config.yaml
n_layer: 9
d_model: 448
n_head: 7
n_kv_head: 1
head_dim: 64
d_mlp: 2240
vocab_size: 8192
activation: "geglu"
norm: "rmsnorm"
norm_place: "pre"
norm_eps: 1e-05
positions: "rope"
rope_base: 10000.0
rope_fraction: 1.0
qk_norm: false
attn_scale: 0.125
bias: "qkv"
tie_embeddings: true
parallel_block: false
init: "uniform"
init_std_qkv: 0.0266
init_std_o: 0.00626
init_std_up: 0.0266
init_std_down: 0.00626
optimizer: "muon_variant"
lr: 0.00197
lr_mult_down: 3.0
beta1: 0.95
lr_head: 0.00594
grad_clip: 1.0
warmup_steps: 200
schedule: "wsd"
decay_fraction: 1.0
decay_shape: "sqrt"
final_lr_fraction: 0.02
batch_tokens: 131072
seq_len: 1024
doc_mask: true
train_tokens: 906800000
steps: 6919
dataset: "wikipedia_en"
Each number is 128 + 32 x the weight over its row's rms, rounded and kept within 0 to 255. Layers, rows and columns count from 0. Numbers have three digits each. The size before them is the row's rms in percent of the matrix's.

# layer 6 MLP down (transposed), 2240x448, rms 0.206, rows 54-125, columns 320-383
094:147156157132095070161070063107160065117118124071153130179060116133091130155141156134159153122163197091128126090100135108121130159125046156167099129194136066060180149121159165144121086147056164
095:137087139127116054121091138226111117152079162197078097126142186160129140154146143170060141143107114124156146163173120144079152122125137149166155135166105143100147097143131216155045157145090107
096:134092135122131094144099088124133115089118165138106139091150172103119203144105091182101144093112106131026122141096177161145170141134164102200118053148100161152175113140152166141138181086104049
090:126082105143075178128157118144139176127120055126120114078131125100139160099103200110136158138097134125089109115162085084125178135110136118198176146113089101195113124186171114093164130132019110
098:100137159163152159137112178135077111096121108069126127144129105126128128046081158148120099132106144141142164124140116171182096101071120089132104122082114176135120081123080190146138041116164134
095:154102142117083171122124107100172124150093182216129113124079120114096158104115157050136098121111178133108114142126102078134136097102130140151140075119193125139113148113163096168154093124137194
104:156128184189136117141084134147199091126138101109099144184195134074129129123139125136072131057195107127105140097196131111130108106152168104151133160123115102122217110131126130167154132157139121
097:111111178160108152157162121142112060084125129135122140153122139099111168126128071134146102073157118112181148177177146077109166132115134122126087178121099113068085174121166159083164089155043147
097:135135148078154140125132120188121163134157094153203095184147159161112127126188085121101175187126099159124092078098095132190096111138204200109123111169171130145086120139118141138183145105088131
109:112196137119099173095117123143088165158116133164164179104142156145159148129162136153074162132110124153114075110034130119168197116106124131138125142164176123072113190149151134104080078096128110
107:176095152143137158104059106097136166104067155072144158151131138116168144123126082114180153130106161114101083150054107128112171149114149113122143134177089150102121120163113100157118157153148109
104:139121132073089173122130117122144186115181110115116162075103126121148142096074064138130112175144139150134162128136136092120086118136176135123100139157151129115134173111152098162072092088155104
098:107130118113137139130179116161039086127081115123148145150095166125179089118135105075139103126105103121119084112151114144169102096156098112141096161133126133118055190146112116121107100157122172
095:147127107124110139155147181147134166105141110136113160116102172123142133127059085126074127137073109205068152141128082105098115124116089067155169130107090101119151107109149093118126094176096060
104:134128124133112091113161093068155157147127155128114149165099070099125145112179121147149225137105155166087143103152084152086115174155123137207138171158141120131102093152124113107129093125079146
101:104099151121128137109127118088114116127119140124135130119118168134094164093184091154108128114143139101154092138089149133149102141118163168084171154112155178074158127100091175175110097082152090
096:139125116104133078118150114099146093168113058076099096117107157121066150122150139051164184195072147126097121112155118100097164131095130135104096136100183178108137128156072130110092122112123118
099:119099162102095121103109151121118153158126107111136126104150078096056098106135112124153120121118108100185081151097125114082167146128113185085102123164053052150148145135150123148105162099183166
114:201080110129100156124099119124148124157106126130163163100110153159119147072110141098139067104177167139203113140120129119131130135100161103104134094157098119097144117134080186172186114102116118
101:138143106071134129090133202145136070084161134137088174146175104121111170195090127149162123076115148144116091075146136112128112159091142165125073107143107115073165199127078127117141119105095082
104:133063169163087143151120111120139093111143102115124112132136119112097146179096108149161148110139103084135102125147140117179120120091109073155131112132120144116180135092121206186137131124105109
101:152168173173165100149156151084065046141093124057129194090164163134150182200143097153152134158128119153147108078109131163144193106125104108112099141165110125100181147129165067091114151095153171
103:149146059105148120097118161107134083110104115109081138077160136080063093167075092125107102079090164145184154142136166135139114161135100185164117109173101140115141070094132117125133100118127142
107:086101164116077103147102123105143171119052177135140167153143135176093131184109135176098129195140073137184118151129079121125166121118154100123133188098122160049088155067104107113123144064108155
092:123102114097061074117136124210109128192153143063165097078157111118115210168143136184117141126114098120112119118139141137174130131112111135192143149145148101151117132119103085133109151144111113
104:183161149126151152105176084098120131136118106091108150156173137137157140087176085138164130159089098075107123138115157112152119185147100116139122090153127094146133141119191117134160172136119069
107:139089150166156136172140159121178052094153149071153113150125119127205157113134141124167144154171102114125131148128087152142127122057101148115117146136096109125168153190117038152116106115081104
088:167126135142124105140093119117110054095135135084155143139100115139164131161133120122142159088071138127107122103166134141148141122088138122137108152141155147165116051112120133149081103163132109
091:110113168132164140153146093096083116093136123165092120127170107046153102125255126103125102141129116098139123115181090156130189108132157080063083104106089080105168151070167140119148156119120111
101:124171054142141135145108123161160097140084157134075140112133171120085135155191147128112194138123106103118112144092101077140184146136082140140133054154153080119080148119080133137120115169141114
101:145129069147147128209169153173108155210154066094161092107150114136101121137132128146080154055156087118103132112127124147129187131049182108105114150121121106148143131095084177085165124109129127
081:120099131117149151095129131163065100092101157169111122204184102046106171156130125119100102155100123122180101162077157120148099142110084122135175136149092159147133113174126151142129141077122078
094:082154104077126179162141155139132153065200033100131122152157125159092130152092103160113100116106080094177111171137189122095168131088074086069101103176072169144127095131186144164191074234111147
097:103172058157101116105148174080076166132110136142094193122105150120116109208052137140099113159067093132095137092138139075147213151147090107148175176160130148108094130141147161077173093045128173
090:146111107127123140172200158146127151101130076147103153165147141156102143060157117111148134104101070115191132136137115098158112085144122121136151092075119148163149133117115091131092115175145110
093:150133186102154156134140140200157141131121154154131110151087126126071086149125094119125139210133119142085149127096165125167136115046117129086106105122111162152146104103127096101151133123146104
110:100085125162088130099093158095144186152109183153091112128139121109180127159144139097108156145198158112138149159109144137195061145071122126120159172120085125183141131163123145161159129071147130
102:086083114156098145142116114078115138104135156136163168129140158140084145104138101138117159169117091148128119159035220117122112091134104142107116146133151149094116086121159097099117123102112057
092:103151099099130117172139153123170148089119126074123146096137075145131096100051079166146122113152159126130172143179089094111127089172137141125076100063123149149138095195129056137167198126110121
107:099149135132140121143171135072123104107071133149124104144141130162100137132128099097174183125133057099145150148132078138103098144160141122128097113114155172142131139119138093171118102137096109
100:090090162176133151085164133172125130095092133172103156112133129102095114093142134124149116065111077173127055132177123123104105084077161123126119133159128089128137164146100125211086101162078094
108:123174141119161136089113115138098099155091123127085134125152137040143149148159089117123114147081139150109108140164137086151210093133086112124131112121132098106135110124128114130102156147067126
100:127124143147157115137173107144141171129113183106126170134139096154180115122170067152121099108179179110112142130143139163146141127187096190122134093127116198158132103106127207154132136131164166
099:073139172122176103115132200219122071183063149139122130128117114086080152124162110100113149091171159117136061140092062145064146134124178148131154177137129095100110132197134149140119142156132136
098:194143129093130135140088122141128171136101144129135124128162135098104137161115139090133140115169138177144089128106113110135143157144146147151129116103193148205059120101146155176168075142164119
073:203138150080186115128093140138132148149168064101169091121140097120083111071163131133153156187132127100166119092104145158127143083124122130137141144113160168108080146184107180046111102102089115
105:100119086098123181156124186119128182153144164080116107096176076102132074165048113182113067118180153165112125134139089154118088118144106155131156043123170151094097111112118169164148098124123083
097:172095118126110103119074138135155157120084120152146123112095097123180076096114170147116078056147103112137164084101152147149135173104103150133083129148207154147160187135118089180179082128106174
100:110183133125164143101201149178103128067101106175131151120203134159114150125077051081139139134137143065109160139158153165088111055111110091077122126156110098102161136129131123173138180119161154
098:122122126154083129150111152131139125160099095068195088105142131132141178154101136139122131086133097178144107108132085118113167086075120103094179083153122156118110126079121127160132150169122135
105:088135090099134115132165107135156119123069146128132169089151088069142121162083147055069141079052072197159066142123139116115160100083127112109177147087094174141104098048108098126095134163109159
104:173173098111142132174085107095108142127146137089149131121153080095150128158137097089145191202102133146131178134138126115150125112105096153182095162126076134139163112163140144128110136169165113
107:117070131193095133118145134050178120128154186131106174067137122206104062116100184148137126131183121133145147087136107168123106183115156163113138146082135102118166118145138161162110147160110200
099:138115181135150137147154157121122132139110144094158144131101122136116124112134100137092000105132176160152083135171153087151111153091107082125185136112151143109118068150173092168100159134144073
102:134169128165140133117138148142171153154144133117178127170167177120159116105099114128143081142111134101086080121134142125122154088119146133141106109099151146158126199094132171093120099126139164
099:174100149121162084125141181187143123150105118150138112167045092049086145089126091080137092173164160110162141130196155128097109099121103127026138092161102170157113109175104057136117121124124116
098:086143137182112147107138134167094124105130178108108118174082146131170067144090156121129106142129123112155083147126063130144081165080134134130106156157156046154121075150122107099084092161087144
098:149122118112173076137119109146153117081156144150164147070108147097098083155106137113178178076124089133105097072104103042139123179091132180175011152096154142088058141093086078086107084143137134
100:121175104121133099109110139139093103139084151139155117077194126156145135110153110164083132154137099183093165132116188133131108153158105114178219088071131156113181149120135107085139117156142186
101:148123063143158121148198107155114118134142084159130074129187061137084092120169108130124115169111165140163152103092112109124120087158177076119053148126162159115175151116142138094132127120129167
099:094126101159115164099089164155105079146142104139185146167080144157142150115130131134154162182179131131157175104175134155060128191110130125128131122147133101147099136132103071171156136127117158
100:145153111138211156170147163123146117124090133075188187138116055113131143101146134155155089191184107131200168124098209106158085135092105159122096078107131118201156174141137161154149132167087091
107:072119179116107114046197134110156072159113110185117122136129123056130123156138174138153104155112114130117129189171140156166066096048102131106110128172087061172160184056109091173119175144140080
095:118151094133053145104186141089069118097122068164156137085160107108079099102167087137121175085158142159134144138153098147083161106151087102093138102119097100128150107098080149051089095135108140
096:136170122150162124107169111084111089193173130105076146185186125118127172148109171107128147137085120165124140126188136153129155114123115185051082131078127102152126150122091128097155129119143072
104:141137102126092115179095091092135116106171092078155104174103079125154142124053138123124149148107121133150117141102102135133106103119121162122194148134142124087180117110122152128131089180120196
108:169194144162129119139069143237190117140101162090082126162159077138113137111110114097110134132172117138124084137142117059116133127125133084109120136136172065125120134089141108095156120134108136
099:153183117095105112166133210097119148093133171165111071168136097134083155096110104107159123094126139119136136119063148160132111109142119092131129047171175109085109132171147114152140104119108136
101:188123139074151150130090125113099116124123166150149177170169178115129152089113167087191084151129105143119182129149125063159135144168104136128135074138111140121212164107110142123135120117147132
104:123114153126137161118152126132164143136159138098161083155096108101141121113122154139113111163108098127113139187141171100108079164109127124116136070131144146114115108138143184127132065148093156
092:154161155128129078121133104125157165052105150172116109111121148138161108098095084122101122114165132149097102135193127163102129146129138201177129090123104085111130158137193123112121106171121089
103:090078048099135126121130145138174105104114133098116111129101120139159159165086066097090102133094118143197068106117184080119123164154159123086148100202130061132102150149152093104094114148104123
# layer 6 MLP gate, 2240x448, rms 0.0709, rows 55-125, columns 320-383
094:122190079105135124120135099135173109152166121078126121146115135137101138143189185131106140153092160167212057163149107174093129120195105140158110198132073093148120179111127150103140150098135144
099:154182116122159104130125085170140129102203102124103104119211112148117145118107132089174116206149137123159170136134086140140047094110143110057101137164167132135140167140156099144140136136095138
092:130154141095096169083118104117092168135126079177151153105156149113181109070162132122118166112140179074182106099122161175081120103116098138147123144153086144177220143166179128175129149112144119
093:142137078124166109106119097145133169077138149107140148147113142127071073115133180168180186148157152160182083124083177057148108108166121124116127192116184136079149097132134142100171165129115168
097:117146179089106178148171095112095130144126179137054133091109147170134111185074132162075196174101149165155140086094155136138136136149073136143123101112074137168111058127151120107146069129110150
104:164148175139128101102107190162217019085172131142088159109140094133149172112145166162118201136143115148151165087121105123108136095136081079163111142065058133133140049122133038122199095066143112
102:114117162122139139139121113069158082169071147133123100152141110128134181110114108131093102052172172128134125130170067168117156148175120095098104162144127106131123150124161118089176087113106118
099:132168112090167142125160154133104138184164143165144107157128160109139148111153126120106100107193080097170143130092106095076155082142184047149079143147117091196094085172135076132148123171114065
105:133139083159109181170086191177161125118116158167067157127082130082139109090146140126097129155086146140142143148182130159113105121129095154123097128133130151185134129166134157120121070123150139
104:142130102077137107160141142133151130082159139088111153128172095145137132119090070153118154153128071181148104162148159109121165093149122190138154163120147141170211079156157139105099138110089118
106:156099147100131156136123137138120065124191159156098104182149118110097109175154130176070104137120105100120099202135142137167099119126080159061159135178135116140133115109150097154127078113061062
096:185132146072126112155152109103081110182132150104179089167101141098097126099159109153056162159104143109096112118179136104169153178113157135060196148132189144149120105145121143123168134122136101
097:109135130140135101088111090152102097135109120087134067155153090185186133117116063076190109153152191166129151155118138155158078140137148109146088137157121089141109148088119086097089134099183222
097:124143112114092112235084122184223153164113189112138077101084107095050124118081080151099158082154080116136147210161185120179139099081133131112156126132147128089133145104146117101100100086111104
102:113130110181130167167180112117101190132068130109118105084143125112174148117132151148105112127112109122086125161181083111151121095063125124169109144172191189136118111112127063125163062159145097
099:095153132156049129103131130105180117122151173139205146129089151101077197154079092079139153075140109114094113166166143145121112105090108135132139155185153106023144062179157157171086152128105184
092:098143139139157087161156066157130117098142169158107135153141137089134146142128113114100071148105120091116133080154150122114123177115167127139178093043191163089129144159102071123179086104075163
111:094100084152110160081163120187102181088110103151112140118141101153106112198116143130167162127107082144085118099138125113118144119094197127149031064127120090103099117141113157085153108101136150
102:103121131152165102128135122108116113105111158133150182106107149102106121096118110144133114105105109128121130138142145120140198151131118132124128202146090088181120118080116149150145038128087136
104:138120112114141132086171132091059122160169081167142141138119132075140142119137159082141107107088120155092151113155136099100161173177134185094146125125139157159087082098098102120142098145186169
096:102199113100144137137080098110103156073147085169125091162109188140134098119146142149192153155146107136150140142136117149145130097139113155135138104147098076115116069151095076141169188119184102
097:092090104148134179112098081095159152184157101074097163122107096131068060137149156146145136103155103105195073192114160131125158063127108120106174096099170093159106142123085100146150121093125099
106:112168049141145098110116086118096124125131131094094136136167081078109133134122144133139139119100153093137171076074134072160121178117153128142163076087154110153071107161099106097091164157136079
094:105098119105124069115182156125159110168139087130136117110120113136115152104095108104156071131131170110055153126162157188135100125067103159122152073119084129128156179134122141143132108096140141
099:092133162073121181185061151111134077111165110094103149126147152123096191130118183138147097175156105123122162111131118094121181143104120166140143090096157160184172109143117166097200113160099112
107:104150167085177120114140144196164142082161153151143107116112151093165148025132127105180129163160160059104081148129136180165096183069104126101179125143101121139124100131144095096085160120118096
099:084121093139168156110108127132115155070090148186119088106134104071131149103179038088094133072143109116101069144104116111087155161140137123100142098085101099164143156121142117067104147109098137
097:141158135112146116101161073179127134116193148097169137035186121127109144132145101096112175158164184118083135078157131104172157126100183114081199050162128069090175155138123155098128133132144107
107:115145115099109143163146123107110130086129121082112183123145127060118111137168120156159163190131099099164128167146067084140119059083152101117130145103143137124099121138178140144107074110139113
101:066167197111108099125184133121144088099156089040166113167114079131133066191175168191091168112115135096105119200184148119098144131148159125085078081093143086124103148145191125199086169108091071
090:167154110189174167112137090128151133127164110137171110138060118137115135115108164150145101107133132129101099087113062125153132111135195140109125109110127067133136129154118141138147157114114101
100:120109116092158086092097084117133080106119156151073148079093110120159137107080081108140149109144109162135177125142123193172143056089121131103091129117143144113137096131124126077091161139131113
098:164114074100156134113127184141106173142094100158126132124139118210132055123141085144147121163163146098173133185161106091056160125165181131183148123182119145150120127072119142070144137139148068
097:165143126070097127192142191172157154208090185080073137132103153136205132138131137141156178142126133146150113172134105096117129122046160164050169170146184116137130101057094078136177136147153078
104:172114126093123136079110137231117166166098149125070167181112139085133140159100100121107119104129171172114127099219175116139147149085149136181121151124114107105097122159133143118204168119161101
107:121161142147101135133111098108138108196169121154089103081137149090099108152118111119166127093123159116074067139091122115197126147142125184156109138143124147155126116158117197183159073089145130
108:131124063164113135152110165073191205176140129094184138136093106124120130087099152140171129135107168072148156169129191161153134117149125106143127079130139139077141143143136104129122160114133150
094:087155162077129103089129167120168114137163105035148111156120143056146088126155160173121163147089158114147178099111148143096185121112103128076127138149127073120145076084138179149185104117094124
106:067132087126099141170112142162185122115118146124095112084156140182108130082099133118109167129119079110182159144135122089134111159069126065131090099119085136118073097119164122135140089155102128
100:127169171139129113128094151123142126127168149069189158149069151077147161091120087119100111145112157118168135090062151174171149118194120131078140146077201137105142171091136114114136128117126069
103:121083120148088140166143115090166137125149144116182114157097092190169083070134102131148103153118181136133160093128114118101117099108107181146078084143126131175113121123185140145103139159163053
096:121098143076163151156154109123127219101172090117114140136143073112131155180113160135179147129132128101148123097090136097117148105167169114134165105132120137135171136121145163125131120145113150
099:104113120076160077095120119100188083169151143144151089155094128068098151086149133085115129088143120099104151140129149075126176111120176124108148171127079104104083173145084114130122083168126144
102:136173188171131107189105116147105092117092115150126093156115159127211070091100121098151146199216160109151136142138168183139118135093154126123151127146117164132102103112108101094112137101115079
097:198170105152126186087134108090067110189144155134167083159140134108099102086168112123127149109175140183143132127085129099137148173069142160095113135154125100153129121159145088133176156177106156
103:105111169109100091131117128181171162171148115061055148119139165159157098098105114175095105149151119166162103092111084133150123106110164168074129153113116123125107119116160121070140073069127121
094:173079093123103150138142145160134175133145159089118100105093141105178153137155133110122136167098090126113139165125111196147150157126178155103133113113148158145111145120121098129145127235115113
099:137142179148148114112157091112127090185127106155122090103108154104102110167124122193107146164255070112106163140150097153143129141111131098130137138132098085118170115085125095101156131143129132
094:135052136133139108144143170126192110153104157159171091101169107094138158198116140088141114152130151133049133139143133096126156142153129140089122146185088104085140120126124129177148150174165098
102:164124120151135096083060145130097080110118137147076117137050175065128165190114064152090133080174093127183130123119065094095096105162154162156099096093124134129158097122111125111142120147098190
099:093090101073143153152105204127132114162106091128145168112161171095118063135108151123107123094189103110155128212048178139148115128177208103131125134140170081164129085124141138148114148065135140
105:178120089114108112139115112098121166114069151122087160151177170152075108110106038106131129166106194091161054119107112168111141139140070124179161105176162134066137135125161117156088140065121117
102:148127077079166145095124148100122093145120155171153127133138162074172126152112091109119176116134134113095133085139121145131116083140128127144140139046087112155087070165098113107137094133102116
097:111114122136191197128151163119103077089159108149152085117102180151156127123129088111079151112161121122066107114130130090084109127115157127115145122069154146115172123086041057133115129103098182
097:122099114162134126129133092107099167088159117170122154124137041148115094154150178117102188109117076126143144159147148105132092178083112164146115163176165153151089128083172107092085041104121133
102:120118139122093105145156101079140178120116119047096131163096102126125114125046099133135156082105130131084158140152074132104145103088129170048062143061111193068171116088159133155133146151132158
096:049134138125109156103216143084070110159169090110105156145179160109116156154107115133144114114101094159122122180168183123088096148097165133107169101120150144165122123151146111126111068082147126
104:137148185154133122117130088022156090107136127113160100079173125143123138135116105154127092122138093129148132105089162159143094144121138150093140192094120132163099079087137172131180089125147148
100:138178118087129156179092108083134069090115136137145178138110174172150106106147095159103152122120112193068127145172137123193128136111136137092165155051091159157178136170174100121130083137194139
103:096106136163205145118156129150126115124127157094112098155196157118100096190127142142106130104136080160169132093131145061150123108112147109151059096134159131090124128114123137079178088231107187
104:108071119109133132167151130151113169107099110152180159182191112145131115132121077067125099110144117151159121111100139109157102107104145134105111177100161159178172113165152180146177160114131164
100:097069134144102140142132116077149090136171118115093141138145094060114090098180086093138147100124167143109175142127108114033112135140145102173122105137115039100169121113133193109078144120145036
098:158112101125125111126187099091092136150219064110070138085081171119176134138093108100159127228141122118122082151113124134147131159126118154193112150091104169143192143160153059141144089124143090
094:111105153130061161093160123148120114144168103066084127130104129162192124096085149132053131145152151091137138092136127128117137078092144153098176121155144122090160104103163080153128146104123168
104:125122109122125162131068086080134174103093153129167210156075072066160088129131106117118141190130113096070155131166253133139160126106123123156059168062162116142121163140119171127120097131150167
110:097122114079134149088129090161165179189166110103110155150167095177128142066081129067170152105122164155101133089152130147192156138174119112149064118140074130112132141169090091078070146123111160
099:140112126090137125105137077115107147123123125118134135093156071095103159113081140123140127134166140079212124199170154126122176192179104164078107129116113135137168136123123062191145137208118092
095:067134119119152170148151110098139111125160115139077116109174154137108094183157121153114218118105159100093122148141142133113112096110143083082109162135171058068122031139120129100150105101182113
103:177137143161151086192170125096170051128149154101153060106154135131197093120157166118183145147106117135075142116136138134123138133156137136158128151086081130148100157089194141126121125118191081
096:111150135140092147089139152139068145145085110138099070127092119112136107108179161154170110154164068107148145094183119143156145088054062115089117070117116195138119173093126137164170155109115128
100:195142189116134152172124135108078156145125105007162127181154120089137132194099130119155129180153132140061101172088094132108125120157114106094154094100090186079139108103108085176148121156129126
# layer 6 MLP up, 2240x448, rms 0.0736, rows 55-125, columns 320-383
089:176087046142132103114108150142126162099119077115142139106134086105124165132141118095107094102135170057098075181157062112080145187142137175110164144030127093156095125098126148116146100103105140
092:122108096160154124125124192112128114143123120131168137172141123137136081116125182126131147149099127194135170134104120112121175166137179129138120143105121158161172097166134124159081071100094119
091:190142126134107105117158051173116189162101168136131159104157123127167120180101094111120158097162083174135141108155181059140116064179156134140105107099178089123147089150045057149125164135094140
101:184140134180141143161118108105168142157111136127149161123174122051132170135081107112159140156097080104134157093099142121130118150168184111139097170126118102110188128151123128133114123154125189
101:128108179103134157124085179150104107132150173115080137075125089103137087091102126108101134125126160159111114085134178150095172093127069152100125101144139131191086110138157100160095043153095179
109:133145128179188147154087118182138107113137080144104099169159120127120136131159136150081123046183131165141114079139138123082137129148154206139064159110093142166169131173156140102106139116078123
092:156126187175055151106137124136119137119092102099123140147135168111078153124122190117142088088105097128123172142163120134104102049113134165080041090147156137114117116163186090144170148176125154
100:121144059093198095164101174107095093149123166128118128105048174118110201126142167141156125141105134142152142111174122144144196142193136117132120143080124160123106107131137102131114152142132124
106:098159081063095209083118079101104116105142108145185078145179106108147169146172133167146094075140173130110081088132135068160146111079129189123136151140134118129130131202098083163094126130141125
104:119119120137097144124153106159167138139172181125113185139177083129089157162147115163122136120186163132053165143132111139173121141149186154110142137087150124083108126066141092137119082107137132
105:073121106093103094148100049106083109148111090093123077106098091066144136127081124100196136099101157126107093097125140104139157160147077145141129088157177134070163153104109171121147099107110155
096:102104176136134145158184111153083074084140179180114127145157137135119097085118087112102150181152102166147093110127117082064061128087162148091116127109120110107158155135156131114119139120109130
092:132134150084127131162094140117120148127116132130167110086101187047138095115129089103105147106117093072138166088128142217102102133108169122121076129140160162112188154125122132129110126142097150
101:168121248087161153134116126092038081115081110103197165098126089125125122120089094117097116100146102150113188196116135138150138103115099103109117182089114076097100150063109125117114082098067095
101:125111136103131108096146106105122126063059141112154117096107183080069089145092128170167119130157144116120104172081129205148087140149081164175100096082170111128118170163107142149117127112147117
094:150199105102132093100131127225194129149126129118151124161072159137178164137151098118134018151144161162124185113096153177163141129073130159093075130090070165122113134151098122084088179141140093
090:130154043127134109120172127104135118059098103076151133147157099168135148118073119121129135110133110132125176112081105118123135089134150153147069145101150121119134179109115081131057141158115100
110:197150191096122116155129070058116132165127080183168063095189105092141105146150182102119102162128129136119073094100123139103092110165138163042141047100129147124121185133148114095097095117086140
099:051107100115172112171097113197122116089129090114095159099078120090095089127055127094100176163137131156142116155104141096143115112111081140194153167098131147106107164117116158062113201167138092
103:137076154155143135170102117125118093178140160141181114080133116117163161108167099075098096124157118170122079103172142074048162075221101130093110132091127027172158157157048094145117060163157136
098:038168119163142127149159152100144164156154107106128134132117115164012161151142090131086090144198147124094077112165141126129150143086155162098150109146111133120148179118166091148137125084111125
102:065113127117133087141123156137132066147090161104100138103123082100127120097109129148103118158067099162151106171132124064141092116180140082136099080086116117163128111100125109110104185144040136
110:125129147139142063116104115081089134125078089127119166135102117132128172147076042135118182150088126145180111172087133098097138138139145101113100094162161159138143120124137119121096047128087135
094:134132163139164174154108100101114187173104133148055116134126105142120122154111176146054158083083168126189165146124156142153101120112140116201128172128129164157056110173172138127154122141136153
106:166129148193135102159127152134131110142152100138101126122122119164139117126123088111141140133121150067123196126072184056183123147083098111091094130207160147080156187098164118116119109119136073
105:124137156122131104123126116147126064124094059065111108157158163174181139088137075163103134098101133176104167120103148110177140105132113181127188092108172215140091096140118090165062160115161101
098:085109115126128115095130113145116098164088171093142073163170146163072113160112142126156179127143117110136151069080130096200118110107190143147137144173114147047082164167115101092143116165147135
095:169140068141107119139194147118130121122167048132101122117135111175107162158152141119143108113184101131132123159184151074130107132129132106137080157111139114108111132159176185130166117153134113
097:098095055175145154120060162116131156074169114067089087177131159165093095154137167125194153149145138162119188167113138150137135143120106133045106099056096103084120131159136174091129153154204160
101:075138152147153155114133098184181142132151157147108127152121167119177104164141132121095139107167104081135125113103183165042125121126132061114174152197159106136017169172094168130143165123142180
084:184138114175076146090115168110118098199135109079144108073031139163077105169124145137155149142185145079128149052141129091060173159146157066162122133115165079076102134112110144081142122168095155
099:131161107164094160172189130149167095154069130157089123147137116167110106080146136063100134156199135166135170127107101093118134194166099120124134066063081120161206129135167113121110119114166123
096:125090127117060159164119131129104154129089114162162174113179123063160153141073133120156113135060105189107080154137179088119122118163085105112138159137074166088160112160167169099120148113120095
091:051136194146111104121096140124145125139118109122123085130102106151181129131155167152091159144127119120161125163145143111158111156126145119139106099155168147136087132161131086112124143132207164
104:124127157121118123108113083207144183126116099131105154186053147118098132133126163127126129111123203166117156162181164192116132118141150114170117120168158165127105144148106163145144163117126089
114:083114167126119196171158136166089145142115138132114118145157171050118092102156179186168106079174059130066114086112145134133090137115092173138163138153079131131166115166116154193123120119163156
099:125152107112153157089113143120172194159114163141115116167087153116158146145051099104097089120163119156127081109099138178152148145118046143122120172142092137123075064165124108136120125126099088
103:175085107144068114176127154112161167162059083153125176114077151160114055171114112110140160161113136124147100183123111081156130097107141157172083106110111160063123171155130112173150185163155080
103:106229171101134141128137153105106117137147127173110070125218129143115123171146116103069162146180070133124113106128175143168097205081104105128162114094078164053104155188157166110165142107150153
098:043079139128120116107148117135139114062108136106106132116112127145129141094103172099163095087129160091132082131165136149118061125149150144071106118095072117142161173179117084055113066117105120
106:164170118114153171091079079173139108122086095156123121092165146067147164103120138141120093112133106113128125148152191190111148153122109081109156180124106151136177160126080116069170088147156113
096:104090114149148115150178122087119111156113120137086087111115154081188146127141091114107135171164076094119122086140156149163125134144081103133096189139180165183128153121129122093115115160089053
096:136165175116081082127108144135197115108116169129137150132094129111156158060113064132141095212109093118097131090136186132193130153115137038121131086144105112101075116152125197199096150093132140
101:154183181097159124077089094059123156130128154181116068096061154092118141163122125096159150108100152107155107165111150111131146145096105111143113120098089100134114116158110119149129116135133127
094:170181109134137114099168122166127105107064132139096117066183113162089168162139148097067153069067192167138165106106128079118123164183156171098121098159173153119172083134137133127171110053129122
103:115150139098121097148071110184159148144091065132094155174120109114182165106144088104125145107061108131110112143177108104071139126107089109113139111102171139136100122128086163149136129070098139
099:128164108094206161073129130126157126085115189130119108106179158148108129102086048074092091187165151166118106147066128146110076118158099137139130140157159113133137133198129036153175085164109122
101:123102050106138086186158124158120087184125082146155129113160085107128097092109116087134158154115161177163173166145119115163136121120128095096113098099182100153131104121113158114071122114066183
091:158139124043144195079119101122142145169126116131123125146158123058100145098096151116173122151149079076140158174137085104142156107097096084125138097155101133161166101177181118110105142156174083
101:100153137137116105131107142119148155160120120127073135174083098141107165131194117154131093154188120163141105202134145154144196140156093145096149154148121146093073140131142129171111126105158186
102:169167164093148128219087143119057134125110155104110156105145131135122088131145135077067055117105149097089128144156166104106106130178175133105180146114107142082124083185104175147198106156157109
110:100133077097084061183147112165165103171071114103156111143136169136077105123154171142137177158142208180130132215147085125141118128107128179154152048136139126094109078131119120134156205121184092
104:090112127100169133126082103108134153161134191126118177100174147110133153171154135109211107091141154115126124137191134051153110136066176124104096160074129151101105118101142136101138088148138170
101:152065174118190133156089109155127118124092152160122077067115101145130133088132148133130099073132125115105159150084100136090151159065071126123150150159144219191093159048153160032076158083104138
100:139145080147204182149145094142111070108062099119177121089092149082092110116127149168175104091131133132122077095149073116180122081125132119133099116108109148123177139082096194081169136122190190
102:165116094102130105207102109149184070125161097122079145074118121151152091099125139119115121103215062208087134122051119149134176123125170140129152122060126182129149106114130111075116109147105112
101:068147120082137121072170108151097146125157151106118162092167157126119108100116106048115138109127111182120170175113124161102122111134144236114079085116102088108105063105085163085172154097066166
101:076143117120173132147159081135111070175152149103143217097182084146134156163157113150092128157122078084100104088108147136147108126113117156109105095150128113085167124142092135154148043144115146
102:123114122157123127175123181173121177156122116151153142130118118153141083161213129163120183179036187191137121101149152181123096171164096151089127083134124156137100136140106073134146103108170150
102:134099129083149100155191097111088096100170046142169183128174074180120140185169147144157153203150117116137116130187171156145128131170166135137042112132148173159118102152181101113130122153172147
096:084152091162055156169102146135157104128160125045175090110161141100095151109148129101099162155187102108103098157113155178171107150156137143107175166158101075178104155110113102118135144133182127
100:077115161178147117091114099122153111115133104119120136130114124098163085142091154089208090183117066111141118102186138119142091056093035125110144189127113126171125114101191173160114130123091167
093:126094091128095125142100143077127129105182135126128090109124161173139097164116153140144136157099153097098155131116152121175117163165090153190128142150158148178089147132134128075140086174135106
093:169081143135129135083085169092090046071118136126210138114160155138182077150190134145098168144144101128094122113146093127108083051160085107125148128148130101133132118121096127138134131129045154
100:101148104122113138134087090099132127124197153107086109127133119091079140155168117140146114090118138124169141122143147150099200104128109122129159097103150146104136144109143160073114139112081206
105:132148122127089151094152117144133108118131063119180133105141135165112120150059132074138087109108101116175149166142075093112125119148068120094106144113117052148156140055119136168148110103138109
092:184103116162130121146095119128160104131157172133161087123155163139117116170116199095140160166086066172119167130105096129109099062097066163177113154089046138135094179136120062162140178163127095
098:138105076096125103165120136081184124179118152162153091096145164177083059174096091105148158152085124198128085155114107126164159107105092135141112077110093162139129131161152152129167115155158109
103:108105097065118114093077155071104190176175115167135097130165092084125103167133139061119099133069114172106149142133176168119098111126121126148159140111134193115140122120121221129147070128167087
097:203120142121085155141102138108144161170154128132153183091123165056141146119139195104166114148100124066087158156156134141156092121080138146111142128107182166086136136103139160119138130104134115
102:112091128162108100088179165127120136070138122153089097091119111099123145142158101133104162144116171080185167119156108179091214110209120116157145105155161124123148170135161129107126100139111174